{"n_layer": 9, "d_model": 256, "n_head": 4, "n_kv_head": 4, "head_dim": 64, "d_mlp": 1024, "vocab_size": 2048, "activation": "tanh_gelu", "norm": "layernorm", "norm_place": "pre", "norm_eps": 1e-06, "positions": "rope", "rope_base": 2510.0, "rope_fraction": 0.25, "qk_norm": false, "attn_scale": 0.125, "bias": "all", "tie_embeddings": true, "parallel_block": false, "init": "normal", "init_std_qkv": 0.0268, "init_std_o": 0.00631, "init_std_up": 0.0268, "init_std_down": 0.00631, "init_out_by_depth": true, "optimizer": "muon_variant", "lr": 0.00189, "lr_mult_down": 1.5, "beta1": 0.95, "lr_head": 0.00388, "grad_clip": 1.0, "warmup_steps": 200, "schedule": "wsd", "decay_fraction": 0.612, "decay_shape": "linear", "final_lr_fraction": 0.0, "batch_tokens": [16384, 32768, 49152], "seq_len": 256, "doc_mask": true, "train_tokens": 158400000, "steps": 4918, "dataset": "wikipedia_en"}
Each number is 128 + 32 x the weight over its row's rms, rounded and kept within 0 to 255. Layers, rows and columns count from 0. The size above them is the row's rms in percent of the matrix's.

# layer 2 attention query, 256x256, rms 0.101, rows 214-255, columns 192-255
size [112 105  98 106 108 105 101 105 103 111 109 111 103 110 111 103 107  98 100 107 101 101 112 108 103 105  95  99 101 108 110 102 107 106 104 105 105 105 102 104 108 108]
[[169 109 123 159 140 144 172 127 178 116  55 205 199  68  33 103 147 118 153 153  62 148 159 103 145 122 171 130  82 113 113 113 168  86 110 103 110 140 110 159  87 130 130 120 123 153 180 123  47 112 111 109 181 126  80 188 160 150 117 148 155  99 133 133]
 [139 113 121 220 120 136 128 115 101 103 131 166  71 149 215 150 111 152 131 168 192 166 143 163 145 155 104  96 131 100 139  80 117 152 115 158 110 125  79 131 136  86 140 143 112 126 135 158  62 146 134 174  82 155  90 171 122 151  41  77 120 121 148 164]
 [170 115 133 102 151 165 162 147 148 121 116 128 129 105 126 123 142 106  87 132 118 170 134 148 179 138 102 138 171 158 152 100 121 152 141 158 141 128 144  94  87 169 122  88  83  97 153 138 113  81  76 184 131 182 107 118 167  97 120 133  76  92  76  98]
 [174 113 158  75 110 127 113 104 103 123 164 118 145  66 132 109  80 132 183 127  95  99  95 180 107 142 126 132 116  68  92 181  92  56  85  85 147 162 121  89  98  94 154 116 184 166 178 134 110 142 159 135  99 139 166 100  90 154  95 109 119 162 123 128]
 [159 113 115  92 127 131 132 132 154 150 102 135 126  70  91 160 103 120 114 102 175  57  94 159 111 164  79 109  71 130 152 158 192  93 130 195  97 129  82  79 113 149 130 108 104  82 110  70 131 138 131 169 188 106 171 104 153 119 193 172 141 118 132 132]
 [133 129 100 146  77 175 132 154 120 157  93  92 141 123 121 206  99  55 156  77 147 121 104 113 181 169 146 161 104  87  82 100 145 133 130  46 100 144 163  85 120 154 131 103 132  85 167 109 163 123  77 109 139 130 112  93 127 107 134 151 140 114 158  84]
 [ 92 137 136 166 111 164 124 122 127 145  44 128  60 111 128 117 184 196 166 121 148 109 134  89 105 104 140 160 120  96 113 172 112 156 108 117 127  79 120 158 125 143 206 130  93 150 149 106 137  93 132 160 111 138 152 131  81  71 196 151 106 122 146  74]
 [122 123 134 146  87 106 184 106 198  96 116 104 120 169  93 181 112 137 116 114 115 154 102 165 138 155  99 106 149 117 172 163  67 160 119  65 102 112 168 108 133 130  91  96 169 114 155 163  95  94 160 116 128 108 104 142 143 148 148 140 118 107 127 157]
 [123 103 160 135 135 125 121 137 117  87  83  62  69 108 171 133 135  90 176 124 117  74 177 102 121 100 128 151 137 118 131 172 149 112 121 124 115 110 119 112 203 101 117 152 117 169 166 106 115 138 164 193  83 176 151  99  86 136 120 104 122 110  94 131]
 [141 156 167 106 114 135 126 139 172 106  61 118 135  84  76 104  72 156 118  82 116 125 106 118 130 135  98 157 115 144 206 159 101 152 111 193 126 165 131 144  81  57 137 140 149  81  99 107  95 141 157 102 125 160  99 145 159 121 108 126  76 129 159 141]
 [129  85 124 148 117  81 187 127 106 122 111 126 163 126 107 146 140 137 111 201 127 127  93 108 134  99 145 140 124  98 149 116 119  87 125 158 162 171  76 147 147 131 114 148 126 117 115 156 107 109 100 103 166 101 112 217 114 120 107 134  98 115 177  92]
 [110 116 165 169 116  94 229  94 129 141 111 143 103 125 146 146 193 138 161 133 156 170 115 170 178 139 119 121 140 107  89 199  94 125 137 124 143 123  91 109 149 148  97 168 146 189  86 130  92 153 172  83  96  94 111 160 175  69 146 127 155  82 101 112]
 [149 130 162 106 140 109 100 186 116 154 108 134 119 146 121  83 134 149 173  81 131 100 130 160  97 129 110 157 215 137 128 110 107 128 138  84  84 163 144 117 146 133 127 105 152  91 107 147  75 168 106 131  86 104  99 174 117  70 152 148 151 160 146 138]
 [114 189  91  74 115 134 172 112  75 168 117 110 128 142  88 138 131 144 154 116 144  92 164  82 104  91  97 156 112 104 183 109 127  84 161 184 134  89 130  74 111 129 112 159 100 157 114 207 177 164 150 200 129  82 112 126 143 124 149 135 138 134 106 144]
 [ 91 102  93 112 169  81  78 162  52  98 151  91 153 177 192 136 123 121 143 124 175 162 135 143 130 204 108 117  99 110 161 127 149  93 119 134  95 209 123 134 179 121 119 141 106  86 114 114 107  81 122 122 165 137 149 108 142 174 151 128 100 136 121 118]
 [ 92 124  95 128 103 112 191 141 114 168 127 173  59 133 123 168 121 102 145 137 127  87 106 172  71 132 116 157 203  64 113 103 165 147 141  73 123 127 101 100 126 160 122 120  87 186 152 103  76 139  70 159 116 145 130  91  87  90  68 142 134  88 119 163]
 [110 111 116 142 141 179  42 128 119 152 186  91 112 110 122  97  86  97  94 129 150 128 124 114 103 108 116 135 178 129 123 116  90 138 110 121  91 153 178 140 113 204 117 135  68 152 123 117 139  78  98 141 139 131 113 165 124 147  98 165 124 161 151 111]
 [162 150 113 108 119 146  93  96 113  94 162 141 122 163 119 165  58 198  97 171  89 128 111 150 113  78 208  82 119 122 133 154  99 133 127 137 136 160 107  91 121 155 116 114 163 115 124 167 114 183 119  93 130 124 100  34 132 120  99  98 143  96 172 145]
 [118  88 107 129 165 164 171 126 107 119 119  90 167 127 141 123 101  84 125 172 116  90  89 150 130 123 139 126  90 188  94 106  74 129 164 168 107 113 128 114 135 160 108 139 171 181 142 117 137  73 138 120 118 182 126  75 113 183 112 122  76 153 126 131]
 [111 163 131 123 128  87 157 144 207 165  85 102 114 105 102  71 121 132 127 101  95 145 184 128 121 136 149 121 116  74 122 122 129 148 166 154  73  96 117  93 136 167  65 118 131 157 113 106 115 109 140 134 143 113  78 138 109 114 140  51  92 113 160 117]
 [142 133 123 114 151  90 129 108 127  83 140 151 111 122 157 159 164 109 150 123 161 103 155  71  76 153 119 146 128  97 143 123 124 113 196 108  92  39  76 127 166 100 107 148 121 112 106 123 125  96 138 149 193 160 132  99 134  69 132 179  98 213  99 139]
 [145  90 165  90 122 105 131 117 142  98 147  89  87 103 144 129 124 124  85 145 138 132 146 118 157 115 113 142 129 100 129 120 153 172 113 160 193 106 121 111  97 163 109 163 144 155 118  94  51 143 143  96 154 102 148 164 101 130 120 115 104 103 160 126]
 [153 138  48 118 114 181 147 112 126 118 102 112 148  98 153 155 160 127 111 157 133  95  49 116  57 115 115 113  62 132 133 114 140 147 151  78  53 165 159  60 154  92  94  85 125 160 111 155  95  91 138 112  86 126 200 100 119 193 112 130 103 109 109 107]
 [136 107 109  89 166 158 135  99  75 164 181 184 145 184 168 137 139 116 136 122 142 121 124 143 130 154 128 114 118 144  92  99 147 106 133 141 113 166 109  93 144 126 143 164  64 117 123 122 103 139 171 124 102 137 125 128  31 125 130 114  57  85 121 126]
 [ 91 174  86 123 190  88  46 143 131 166 170 132 159 110 181 183 128 138 141 131 142 137 134  84 105 105  89 170 102 111  95 106  93  98 128  76 124 148  80 118 125 136 154 150 123 110 111  72 112 125 141 162  92 164 108 146 110 108 146 108 144 177 156 101]
 [142 126  88 138 142 105  74 113 122 111  98 164  73 144  99 190 154 115 150 122 116  86 152 152 111 106 103 146 104  92  97 145 126 181 144 136 142 122  96 159 181 127 138  65 107 151 105 139 192  96 145 190  15 118 107 131  67 142 124 119 110 117 152 148]
 [140 153 121 134 115 111  98 165  97 101 127 108 181  53 126 145 134 138 145  57 120 141 131 113 152 182 122 136 185 164 147 167 151 170 155 147 147 145 146 137 156  36 121 112 114 153 142 160 128 131 105  91 180  60  81 119 110  87 138  55 195 156 172 144]
 [105 170 120 166 209 155 168 107 134 112 122 116 149 125  99  73 113 156 107 109  89 160 116 163 175 158 140  40  83 150 153  59  91 204 136  90 115 119  83  86 154 122  97  84 166  96 134 158 113 152 137  68 103 152 125 114 145 189 152 119 130 135 160  90]
 [129 114 121 154 109  93  88 110  99 124 124 118 127 113 151 152 108 128 137  97 141  69 138 113 180 100 119 134 152  98  60  94 172 156 168 123 125  89  94  90 106 179 134 138 162 157  93 118 138 112 108 136 122  60 125 116 107 122  75 111 107 111  83  76]
 [ 89 139 101 109 149 118 147 126 128  96 186 101 160 169 167 137 154 157  84 130 125 107 112  78 124 134 109 153 152 123  97 118 121 121 148 118 155 126 132 171 128 106 100 154 121  68  88 121 130  92 135 111 144 194 133 160  87 184 106 112 110 169 120 152]
 [ 74  62  52 179 132 153 151 120 125 168 132 171 135 177 140  47 104 165 123 146 130 109 112 116 118  95 153 100 146 110 170  93 133 147 148  76  73 168 136 119 120 124 121 164  86  95 140 113 131  71 112 172 155 124 143 102 117 148 124  86  82 128 166 151]
 [ 93 138  88  81 128  77 142 121 165 100 118  97 135 137 123 144  98 106 102  89 114 168 145 124 158 160  87 167  83  80 132 101 100 139 159 164 159 132 158 124 108 172 106 148 108 124 148 100 129 161  89 105 132 148 186 140  90  70 157 184 103 121 143 127]
 [169  91  95 107 115 127  83 116 133  99 110 109 117 142 163 167  95 103 158 121 157  54 126 144 124  70 162 111 150 146 142 225 117 108 133 181 150  40 116 120 105  99 134 108 138 161 129 100 152 134 140  89 143 113 132 158 127 104 163  49 117 113 116 133]
 [177  96  87 134  89 178  66 177 118 109 129 186 121 162  95 162 109 121 136 145 108 164  74 120 203 127 132 146  98 131  47 110 112 181 154 121 111  84 133 141  65 148 172  77 105 141 102 136 118 137  54 165 122 228 159  98 125 134 168 128 130 143 131 144]
 [179 153  95 137 138  76 164 119 103 181  61 124 102 151  85 128 105 153 129 134 107 125 141 108 179 145  97 136 104 143 118 132 123 133 122 115 167 158  86 168 143 131 154 192 129 129 158 126 118 146 133 157 136  80 152  80 135 148 128 138  58 134  87 158]
 [108  84  93 159 128  59 126 108  85 103 156 118  19 146 182 108 113 123 132 122  60 168 141  68 128 133 121 130 156 141  96 185 137 168  88 216  93 113 130 123 109 111 167 146 141  96 200 132 147  91 198  84 152 149  83 145 112 116 157 159  75 120 194 102]
 [139 105 142 147 209 152 102 109 127 103 142  93  85 169  90  90 125 203 136  91 141 193  79 159 142 154 127 141 162 100  96  51 121 143 138 174 102  70 134 100 102 139  50 167 175  58 150 137  54 135  58 155  94 119  57 105  97 140 104 139 163 156  85 146]
 [147 115 166 120 142 124  79  90 131 120  99 103 143 204 143 124 118 196 129 105 164 163 142 110 159 114 168 129  75 144  89 156 156  97 129  57 160  97 183 115 132 115 106 129  73 118  37 136  68 141 100 103  87 191 132  96  97 122 125 130 152 152 151 145]
 [ 73 155 151 110 166 132 119 135  98 162 115 128 146 145 134 117 115 157 137 176 140 108 162  75 173 167 100 115  82  66  91 141 124 134 105 153  92 108 115 115 125 149  98  79  72  85 140 186  98 155  96 137 164 121 120  89 150 162  93 153 124 146 165 148]
 [106 131  86 164  90 160 153 122  94 122 145 110 116 134  65 118 153  74 107 178 120 144 155 118 145 145 123 154 134 124 161 189  57 118 134 153 108  66  85 156 119 100  98 155 127 139 136 149  86  97 171 149  87 102  92 125 134  90  77 119  74 144 179 122]
 [ 75 123 120  91  72 144 128 115 117 106 110  99 181 145 202 127 186 136 120 136 129 193 111 127  89 107  57 145 145  73 150  11 155 130 128 126 182 141 111 169 144 131 131 143  75 153 161 133 119 110 176 128  90 177 163 108 106  90 177 186  97 104 172  73]
 [121 124 172 135 135 168  87 104 132  87  93 182 121 156 126 117 131 121 122 135  93 109 140  97 171 136 163  86 159  97  94  96 115 121 133 139 134 127 130  96  77  96 148 195 115 100 126 103 108 128 114 108 148 155 122 139 117 162 101 119 132 110 157 114]]
# layer 2 attention key, 256x256, rms 0.101, rows 214-255, columns 192-255
size [113 101 106 104 103 107 103 112  97 109 104 107 100 106 107 103 105  95  97 111 101  99 107 106 106 100 102 104 101 111 105 102  98 102  95  99 106 103  95 104 110 104]
[[103  95 176 132 106 123 173 118 114 110 128  88 166  99 146 138 213 190 144 137 108  98 155 107 159 132 132 101 139 116 110 152 148  87  82  99  80 145 161 204 147 122 123  80 152 127 143 159 173 192 125  69 152 148 166 138 112 102 125 173 134  89 132 153]
 [113 107 111  77 154  80 115  86 120 175  61 113 151 114 115 145 111 145 135 122  79 143 129 190 164 117 120 129 166  85 164 116 171 164 123  93 147 187 139 114 144  94 170 121 156 126  83 168 135 121 173 133  68 169 120 163 200 146 161 126 133 178 119 116]
 [100 140 122  98  60 108  85 179 111 165 110 105 124 135 201 171 122  98 175 154 100 160 157 170 184  86  39 181 135 182 160 121  74  92  78  78 113 119  97  95  75 162 110 164 105 157 150  93 128  88 168 104  92 139 181  82 179 126 142 110 121 133 103 128]
 [187 134 117 144 128 149 202 169  77  35 145 137 108  78 138  80  97 112 107 151 151 162 151 182 154  85 139 121 115 165 131 111 180 132 106  98 109 138  91 119 137 128  70 117 103  84  98 165  94 104 121 151 118 153  98 192 138 147 144 144 165  91  39  63]
 [151 107  64 144 129 150 149  47 144 117 172 205  95 151 128 135  98 157 144 123 151 137 108 145  80 121 148  73 111 158  50 178 166 100 104  85 139 185 134 107  91 109 186  65 176 175 112 122 137 119 137  96 125  98 113 131 157 103 112 111 160  84 158  96]
 [171 115 176 102 126 112 159 150 141 136 122 110 106 134 127 136 110  50  98 132 140 130 186 155 181 109 140 154  70 165 116 132 124 162  88 169 140 171 110 127 106 118  96  95 141  88 172 127 160 136 132 124 119  90 180 110 104  95 123 132 158  62 148 177]
 [111  80  86 146 149 215 131 173 167  93 106 144  72 105 143 170 141 124 167 110  79  83 167 169 136 132 127 128 152 148  91 104 100 135 146 158 170 153 141 223 117 134 115 120 134 185 117 106 134 108  95 175  83 167 172  81 130 154 124 160 127 126 157  86]
 [138 128  86 157  88  89  94 126 116 124 115  91 168 135  76 123 112 105 196  86 111 116  89 125 117 110 127 164 153 151  96  91 126 152 128 150 149 114 131  75 141 165 118 154 146 125 107 125 123 124 120  83 169 168  97 122 135  99 179 130 173  87 176 146]
 [186 113 121 130  90  94 107 132 132 116  88 102  94 115 144 173 130 120 127 113  70 159 145 116 169 155 120 154 131 146 100 142  83 186 157 142 165 156 169 108 124 173 136 124 113 141  89 205 118 127 181 156 101 147 226 220 144 160 137  97 126 100 109 165]
 [ 93 133 149 100 163 117 134 106 133 163 134 152  83 153 106 161 151 147 179 155 139 105  85 116 120 131 101 134  79 130 118 178 177 129 106  85 170 141 195  89 134 130 166 141 177 127 109 129 173 105 144 153 177 175 148 184 118 162 174  87 174  94 108 131]
 [186 111 138 110 166 120 138  93  86  78 139 139 110 157 170 138 148  84 162 102 131 121 109 177 110 143  97 110 139 148 142 127  98  74 122  72  98 170 132 103 116  72 117 139 158 142 117 185  92 166 126 123 147 147 141  84 121 135  82 161 127  93 197 129]
 [146 141 157 183 164 121 144 180 128 113  69  84 161  85 134 155 180 139 120 148 124 135 135 126 182 161  91 116 144 129 102 128  72 133 129 150  18  55 112 123 162  76 136 121 106 186 140  84 138 173 102 132 160 150 156 142 155 124  72 146 167 136  94 141]
 [116 173 171  99 157  98  84  42 121 157 125 155  67 123  95 176 107 139 114  78 115 108  57 133 158 165 149 140 133 163 139 184  50 158 182  85 123 167 108 102 101 139 147 138 127 126 147 133 103 102 172 105 220 124 109  89 129 131 155  77 109 156 178 151]
 [100 154 123 120 179 181  83 134 160  99 130 135 170 149 118 167 133  47 130 118 131 181  92 133  86 126 164  94 122  97  64 116  86 124 148 127  86 119 158  98 106 156  70 164 144 192 135 112 135 171 147 165 132  81 160 109 115 165  97 144 117 125 172 217]
 [ 89 131 137 127 108  87 192 141 118 146 129 167 100 203 141 113 108 123 154  94 167 148  80 120 175 140 136 115 115  75  65 143 184  95 132 104 156 124 125 184 104 114 173 107 140 138 121  93 130 158 162 153 108  91 153 108 170  59 121 171 148 121 105 160]
 [190 129 163 154 154 143 111 116 179 147 135 129 135 167 123 134 157 153 165 137 107  85  93 158 166 147 135 157  84 169  90 102 116 149 154 199 123  73  93 141 110 187 161  92 151 120  81 100 130 119 107 140 179  89 157 138 110 160 112  91 127 123 139 152]
 [ 74  87 162  84  86 101 161 106  73 140  96 170 120 135  94 148 124 136 117  65 150 138 155 164 158 135 184 140 155 137 130 121  94 109 210  84 113 100 121 116 126  92 152 104  81 135 148 173 104 106 180 155 157  67 106 145 159 190 159 125 132 106 118 151]
 [124 124  98 112 135 171 146 105  52 202 145  96 132 106 147  99 119 152 103 133  82 134  89 121  88 103 129 132 167 118 106  85 129 127 120 142 148 133 159 150 161  81 115  78 153 135 180 142  81 131 123 105 155 122 121 134 131 111 192  61 148  78 110  82]
 [127  95 175  80 190 192 103 143 108  92 171 113 152  78 176 120 151 152 123 172 152 127 172  58 168  49 118 186 112 108 103  98  90 110 120 120 137 129 137 111 116 132 151 119 125  42 142 143 106 156 161 161 138 131 139 117  83 175  55 171 176 107 113  59]
 [ 71 121 114  67  98  97 158 131 125 201 108 137 104 148 104 153 156 137 129  74 119 122 185 157 129 150 107 191  95  71 194 101  39 154 146 148  94 112 133 141 154 115 158  91 104 114 132 159 142 130 113 112 145 105 154 176 146 171  99 182 145  84 135 131]
 [115 100 155 105 111 156 185 114 116 159  83 129 148 155  93 145 108  92  97  90 125 134 123 160 147 101 142  86 159  75 112 137 135  81 104 182 152 160 126 139 101 174 150  29  54 206 172 100 140 115 144 145 135 138 141 128 120 140 104 189 110 116 102 109]
 [ 78  51 100 160  59  93 140 140 151 146 112 147 159 123 143 120 142 136  83 140 157 160  37 176 147 187 114  82 119 167 168  94 158 183 185 166 123 103  71 137 100 180 109 144 119 119 183 105 102 140  93 202 126 138  32 183 144 193 172 122 106 167 143 131]
 [ 80 100 111 125 121 115 149 113 102  56 119  85  96 160 136  91 182 177  95 103  99 116  99  63 148 131 124 118 121 163 120 145 116 195 127 137 133 137 135  86 118 102  72 124 169  87 145  71 140  75 143 143  57  73 140 160 112 109 134 148 160  97 113  99]
 [111 147 178 144 136 134 151 134 127  97 112 153 117 183 148  91 146 103 174 161 128 147 187 100  57  94 184 152 144 105 167  98  91 159 128 152 163  79 117 132 118 135 121 161 120 145 158  86  96 133  89 175  45 123  84 108  78 163  54  53  92 160 127 146]
 [139 143 103 130  80 169 154 156 101 105  94 130 106 223 185 131  99 124  77 173 115 146 128 104 142 118 178 154 151 139 136 106 120 140 115 135 149 101 105  99 159  97 116 122 136 128 103 204  81 157 116 144 127  83 143 136  98 133 113 163 128 119 128 144]
 [140 146 106 156 163  98  88 115 152 102 140 122 131 166  63 112 117 143 118 132  84  93 194  96 125 107 113 208 151 137 112 107 121  80 152 131 147 118 110 123 156 196 116 196  91 142 162 112 159  93 135 143 112 133 120 138 103  86  71 156 127 154 158 154]
 [132 192 111 135 163 228 107 119 117 162 122 143 173 127 120 144 161 113 156 132 117 138  75  74 196 165 119  99 143 147 210 152  94 138 150  86 168 140  83 137 114 146  99 161 164  37 136 170 128 148 152 128 149 110 133 130 145 139 103  87  91 137 140 115]
 [113 114 134 112 113  90 110  67 111 124 226 144 186 104 102 153 148 125 120 151 157 172 140 146  94 109 128 115 113  78 130 107 140 109  82 138 137 147 125 117 130 151 185  95 107 103 185 123  94 135 110 183 118 162 156  80 121 117 101  94 111 185 149  93]
 [110 135  71 176 163 116 151 120  88  95 119  96  85 164 124 163 120 140  99 148 144 117 137 132 129 138 149 145 128 134  78 171 177 118 182 129 129 137 115 109  93 101 183 114 127 146 162 151 166 102  77  74 119  58  85  61  97  74 160 141 170  81  66 123]
 [105 117  82  70 136 174 151 177 131 157 153  99 127 165 148 104 170 159 141 127 139  93  74 129 128 150 177 142 194 123 116 105 132 135 130 115 163 158 126 140 154 133  84 160 133 144 127 134  93 112 132 175 104 103  77 156 159 141 112 122  99  86 111 125]
 [ 96 161 161  90 107 121  98 135 126 147 158 138 102 155 119 115 128 144 174  66 162 120 139 158 133 124  94 109 166  68  98 137 149 124 116  96 105  86  85 153 167 109 179 129 148 112 122  99 126  63 136 163 159 115 103  87 161 105 155 139 118 147 124 118]
 [100  88 176 146 111 125 161 138 137 139 145 206 104 137 152 104 152  78 136  79 113 106 125 141  97 150  80 170 139 161 176 211  80 134 120 153 135 150  99 174  92 147 123 126 142  99  87  90 108 128  96 161 159 146 112 122 129 129  82 151 107 142 145 124]
 [ 66 110 100 164 141 133 123 135  92 152 141  97  93 147 119 126  92 150 150  87 123 131 176 109  95 132 128 104 148  81 130 142 146 148 100 171 138 165 147  81 113 133 141 157 107 162 147 127  88 141  72 131 105  72 113  95 124 128 152  76 158  29 165 111]
 [ 67 167 164 187 133 154 179 159 158 161 132 120 102 153 106 101 130 142 123 127 110 130 144 134 160 179  52 163 119 105  80 171 132 117 108 136 141 148 160 106  81 112 101 100 139  94  95 140  90 148 109 176 122  71  80 154 195 138 148 118 102 154 100 143]
 [ 85  79  77 165 122 109 116 191 185 119  86 164 133 140 124 180 152 124 173 154 130 163 176 149  74 102 139 168 132 120 147  76 113 141 171 121 122 118  84 105 142 191 109 128  92  83 113  93 130 113 113 154  77 106 134 140 136 155 147 148 100 110 136 131]
 [120 125  98  96 182 159 145  85 130 126  74 122 150 139 115 150 155  91 142  95 141  68 103 132 155 177 107 118 108  70 131 132 128 170 115 120 140 111 162 113 102 117 201 131  88 122 154 107 136 167  93 135 167  77 118 122 159 125 129 155 124 148 113 103]
 [ 93 123 155 136  83  88 138 111 111 167  70 129 170 118 121  88  67 154 148 115 105  90 130  89 129 112  43 141 163 123 103 130 118 112 123 102 119 184 111 146 104  95 127 114 143 115 115 184 174 108 147 145 153  83 136 115 158 109 131 160 141 136  60 139]
 [ 73 151 115  74 130 137  66 163 115 109 111 114 141 132 107  84 138 142  89  98 125  23 134  86 101 166 110  78 145 162 104 133 104 109 117 138 177 183 218 114 118 111 135  73 182 124 153  99 154 136 168  67 105 155 149 145 150 142 104 138 127 176  95 156]
 [ 38 156 154 112  60 140 179  70 117 168 130 173 142 165 113 105 113 102 130 148 132 132 124 123 199 147 185  94 117 107 118 163 155  88 139 199 150 126 139 135 116 123  92 132 170 151 114 140 109 130  95 157 170 119 152  91 178  74 141 172 108 217 123 175]
 [157 118  95  82  67 150  95 141 112 138 139 138 167 242 139 139  64  99 187  98 152  93 130 141  97  82  96 138 107 166 209 103 116 144 115 131 181 122 114 119 156 125 135 160  71 175 180 140 188  69 154  93  87 136 121  87  85 133 111  94  94 146  87 120]
 [120  93 142 108 115 142 160 116 182 133 102 142 113 168 228 115 123 109 124 105 137  99 153 136 159 154 131 174 100 109 162 113 152 174 152 104 132 110 127  91 155 143  96 119 108 169 136  95 168 100 103 145 132  78 143 131 158 149 144 109 107  90 148 119]
 [200 116  89  93 160 105  76 135 160 119 124 138  96 145 186 109 145 149 117  83 131  88 113 177 136  79 107 140 160 154  73 128 141 140 103 155 182 125 163  89 142  87 125 106 143 169 114 146  99 165  87 165 117 113 130  34 124 197 197 136 125  98  91  86]]
# layer 2 attention value, 256x256, rms 0.105, rows 192-202, columns 192-255
size [112 111 103 114 115 107  97 101 110  99 102]
[[ 78 124 173 137 138 182 133 119  95 185 155 135  96  54 130 152 179 117 134 155 139 160 119 143 147 151 120 110 118  91 128 159 183 143 128 205 109 106 119 109 119 115 141 107 174  86 154 104 142 112 127 192 116 168 139  85 183  61  92  92 164 103 145 148]
 [152 143 137 115 117 112 133 118 158 126 100 170 156 162 121 102 115 173 132 165 109  91 103  93 120 162 139  82 147 110  88 137 121 156 104 148 167 135  69 145 129 111 163 206 149  92  60 147  71 164 114  78 144 127 126 123  97 145 122 113 151 169  81 108]
 [167 132  52 174 161 107 104  89 146 132 144 153 102 196 124 221 137 126 126  86 147 116 176  86  35  94 107 157 146 165 118 140 127 147 168 119 127 103 115 130 200 127 119 100 127 113 148 149  65 123  99  87 137 180 156 114 146 138 172 125 132 164  89  99]
 [135 134 121  96  97  82  73 142 124 148 128  75 172 122  82 135 132 129 134 137  78  99 165 169  85 124 111 171 142 156 119 108 133 144 133  71  54 121 147  61 166 116 172 136 136 192 173 144 113 126 187 128 107 108  73 154  86 110 145 117  82 151 127 163]
 [132 108 141 142 163 121 170  83 178 190 135 180  69 134 154  93 143 118 191  94 136  76 122 144 151 124 152 177 163  97 157 173 165 152 100 136  93 144  57 160 123 161 135 128 116 145 166 117 115 132  91 156  79 143 143 123 109 140 137 131 135 158 132 106]
 [ 89 111 178 141  90 133 108 134 169 129 133  91 136 172 129  81  52 102 144 156 117 107 102 120 135 169  85 168 101 149 121 141 166 142  81  82  87 118  94 120 129 114 146 126 112 112 101 182 168 137 100 162  60 129 131 121 122 209 128 106 165 130 112  99]
 [186 136 134  66 189 141  60 130 106 100  83 155 180 156 111 150 122 140 101 103 123 160 125  98 113  99 124  81 179 193 122  57  91 170 187 105 171 139 144 169 108  31 106 166  99 132 121 154  86 137 140 168 117 167 112 128 136 170 105 113 117 149 152 151]
 [104 146 134 135  99 139 103 199 109 129 119  90 169 178 131 106 170  98  71 145 146 105  77 165 121 115 135  68 116 140 123 137 127  59 155 117 131 101  90 101 125 147 106 170 136 138 105 165 138 155  53  93 133 175 122 180 182 103 103 148 137 112 133 134]
 [206  86 142  78 140 151 125 131  96 167 128  66  72 111 137 145 174 116  81 151 169 131 141  87 113  90 114 134 159 150 137  95  67  51 147 105 157 114  77 144 134 132 136 170 100 173 110 108 167 180 177  94 133 152  86 163 143 163 148  79 170 112  76 162]
 [150  73  55 139 118  95 108 140  99 152 155 146 133 108 113  70 151  73 176 108 101 117 137  99 107 163 133 125 121 191 164 141 182 131 140 145 131 147 155 176 164 106 121 130 180 125 109 149 190  74 126 106 143 187 147  77 122  72  81 121 145 166 147 144]
 [108 144 124  65 119 108 186 185 150 106 142 119 126 117 131 132 183 123 134 176  34 142 111 152 157  87  87 135 145  98 137   6 127 111 123 116 191 118  85 115 112  99 106 170 101  80  75 191 140 143 150  83 124 110 128  97 124  80 166 136  88 164 172  29]]
# layer 2 attention output (transposed), 256x256, rms 0.093, rows 192-201, columns 192-255
size [112 105  98 111 114 106  93  99 105  99]
[[120 144 153 117 175 148 159 114  83  88 146 130 162 117 105 126  97 102 131  82  90 133  87 122 145 135 148 210  82 131 102  98 151 148  81 107 176 119 143 120 142  98 146 119 117 141 110  86 149 110 143  81 152 173 103 108 114 158  97 123 146 130 133 148]
 [143  80 120 138 122 177  89 110 177 149 169 104 124 115 135 134 165 118  49 128 134 139  82 144 184 150 146 117 155 111 100 123 118 123 157 102  73 102 107 123  88 107 143  28 162 119 181 155 136 122 166 117 116 105 140 148 191 132 128 138 181 123 151  95]
 [139 148  86 119 188 102 127 133 184  88  84 100 134  95  97  73 126 151 124 122 136 118 149 172 166 136 196 109 140  90 109 104 127 109 122 141 163 164 132  89 133  80 115 139 143  95 111 141 193 143 135 160 139  94 154 142 134 179 121 199 125 107 155  84]
 [105 158  99 145 131 100 102 112 167 130 128 114 138 158 121 131 101 147  99 114 132 176 124  59 146 173 102  86 113 124 158 145 178 109 122 136 114 154 118 140  91 117 115 165 109  38  86 112 134  92  82 143 161 133 162 101 119 142 176 121 115 142 132  70]
 [107 147  86 113  87 122 123 133 100 165 141 136 203 107 111 155 132 189 133 158  99  93 132 148 118 134 152 111 105 120 174 116 137 112 148  82 116 148 153  56 191 153 143 135 118 181  65 122 150 108 162 116 177 183  92 154 173 134 118 114 169 147 152 105]
 [116 145 128 112 113 171 109 120 124  92 158  93 162 113 157  76 216 148  94 169 120 152  95 141 148 108 130  81 134  81 164  95  86 167 124 137 103 128 128 104 131 143 175 114 156 157  93  69 115  62 112 143 179 111 123 133 109 153 137 135  99 125 146 125]
 [108  97 117 127 140 154 175 126 110 120  81 183 115 124 161 134 122  85  97 132 109 133 149 136 136 118 146  81 126  95 142 134  97 137 138 145 129 123 125 139 116 125 156  81 108 114 106 138 142 113 112 168  83  63 157 119 126 124 165 133  96  65 141  68]
 [122  78  83  79 149 149 144 106 138  92 152 134  96 143 193 163  99 127  88  80 133 152  99 169 143 111 144 166 136  97 127 130 126 161  98 170 188  51 141 126 161 111 114 136 145  80 140 109 149 157 127 146 162 134 128 105 100 151 150 175 127 177  67  99]
 [151 173  92 139 132  66 187 102 115 102 136 120 142 110 145  99 140 120  85  74 152 170 186 135 144 138 120  84 100 152  53 169 101  99 180 149  90  95 143  79 122 100 106 104 182 165 162 142 153 131  69 112 122 113 138 128 109 142  71 188 104 165 159  34]
 [121 146 162 105 217 139 113 192 152  82 171 128  57 176 162 118 106 148 107 126 151 126 122 153 188 146 173 102 144  93 137 177 136 146  86 114  94  96 139 133 126 108  91 125 163  90 125 130 128 146 118 105 174 126  88 153 154 130 176 117 113 104 173 153]]